config.toml
num_attention_heads = 2
qk_norm = false
attn_scale = 0.177
parallel_block = true
init_std_o = 0.0
init_std_up = 0.0518
optimizer = "soap_variant"
weight_decay = 0.031
max_grad_norm = 1.0
decay_fraction = 0.898
final_lr_fraction = 0.0
max_steps = 4189
Each number is 128 + 24 x the weight over its row's rms, rounded and kept within 0 to 255. Layers, rows and columns count from 0. Numbers have three digits each. The size before them is the row's rms in percent of the matrix's.

# layer 2 MLP down, 96x256, rms 0.288, rows 65-95, columns 192-255
093:138168133153061108132127135111121146121089119113103098127139102148158105132157146161115089141157127104118141118092132102122120115132118165116144116121153110168089135130151156110134120124149122
088:126131082101142114142110121099138118095130106142128134121147132112108119115135126136122100150113138195130102112098139111141152124143136138116151147101123164079154144125109154141141069103104135
100:193113083139161126151138105161120184111097149110113100161151130104096140177130117109111092138119161187128118116098130103103088123142098107061159117131128102101117116162122152125127130128120143
112:125093122124117126143129133111168139118152146147118156127135147127088117152065125125117143138101121145146158146121074184121150158155113123135092107154123127159099127145124115104115132124109161
095:099145076142140179138140128129092120097112176127090095143126159139166131127157178155151135110083154131115140159136139148082144131072128091108133117174116111115137140141134079175106109131126132
107:105151131137124085149033130135099132163140095120106126115124123173130110085096158171114156134158122098150158136122095114143143103134157135104133124107105163095147161138115141112150147129167158
103:121111081130113184130152129118130132112137126119122182106163121103130154144166138123140132146104172139114134140122188207157130124129124121155159143120131070137117111112105146108120140149157146
103:145159131148130132124127176178108107138131147116120147149133121105177067151113131127144121103140123138126133146123126128140145148128109121153136130115134158154131100113142133121154149122164108
097:097126091117121119132143129203174124128146145154160127108156111119113098122121156128103126165112122143095158118120148124209137104118148141119157144105139138118096143112128052128077135147107161
097:122115160160150109135115132114163073127166095140110111098124142131166114142159097158130125158164133097135162113074159098177147163132148161136110128094136123141148110105141133110150121150152150
095:093142103095131113090135142143128091123133136155120157152136137141108138124137114115094094168128127135155086146137112128122156112153078112126140114134118137109132147135104099131151137116095138
096:134109121130106148131151123173168160134076112145169116104112108172144130149159113088124122131130095155105141093136131197118107133111100117109124118166131098089151121147144125121139106138084112
103:103122098141189161166124114127137134124130147123128141161114144146160131100116103102128162137124143131141127124168096163135130153142117111163121088187105133102120129152093083129099147123127131
097:126143146148141143124138128190109138135131136150143161118098119126108127145123116099111096141189124130148146115130128089106136156146151102095116166103128142134105128098168062086172135121166172
098:129123104092117128150100072096131109126143152136161133131122150119093140148119093140122133158093098136109115115125047127145112085133095068150121163156113130116126149095145101158112101125111136
124:134118143171138116126162114123095133135115088116091151132149171143125129147103097126155119133194112133130165152121158086054137121122135116130134096079153146119165115128152167128151165140137099
095:121122128124093165098114167147104117153108138150129116143149140128147159154127188150132121158110161118115144145087111115115171132126116177118112088163152134143072099156129174118140151152121135
093:144114143068120164131059123157124127141156148138114122147151138109113129177105112135123105119128090143088110119206116116097106143120116081135098120138178155159138110136167135144150133125117106
096:120125100121124143131131126104105119120121128155128134126123130105112141125100181105146085087095155136125144135133164121107111116117197103128146186107104093112136123124172088124131120155094127
091:148090141121136145137142153103148106086124108120115109122103175110149141115105150128147132165156158124127114130122133167129149149118181100150132172132130146099107096106107121152102137163103133
096:124090106098122151095122129124129113144140141138107147120111150145098109160099080167115126103142129123123139163134078098145124124079131136106103149156138150109086134132133129143134139122165116
108:073139109130163118135136110124107127136157106086128110096160097132131143141166077112125093143102167095136124139111137097145122112095153157111136138107120098130136128120109108145104126145130083
099:122078151077130140130128070145131103122137144134167139149099119113159151124135144033143108127137083134120113096113139155110127140124155114159084152114162110093147145105113072130132139102108104
098:151136132072150082117165131142147106149149134126122125152086139154109081137109128094107145128110143111146135133112121176125127157110150131122159124126100085111174116138139101164136143122152137
112:126095054077163072152095155165141141123177101141098167121111140162104123137090110116104147138149146087168119182112074123155130142081087126091154103110113071170130134077113072138122125137143152
090:138132126099119072106144101126163148136143136108165142140166096136066153125099137125111102132109126123110121127140114125169118148082121146135144162107115097132130129116101164131114134135156156
092:107147196168112114100113133132116166202132144108129128144151128126110124101161112156118108139168154109108154117107106085128123135120123125160118143111146120152124140138133133094172109120167163
092:135140114127117116161129122133136137109135125161114175152100110121142137128139174144132130133124128145123160139094189200154134146137103140150109144099116145146137131128104155154124110139095124
096:096140102157111125082101105138137138118144122169152152114142120128150098115125111125154103174155139177127144131137130090141146103114193131145138137157140127118145099149122129085104097173125136
109:078094116089134149106148127176096121150086120138087162133127122161158124127107126079132130152150132118110126119114123101175128155112145122169087096112135135116102128125125104121131147130126116
105:120093177156151130117135131113166125146125143125091113141096153102136095120111089120170133116131141138122074131147127064093108120122142112127153126133131117158110128141132137130132125137147130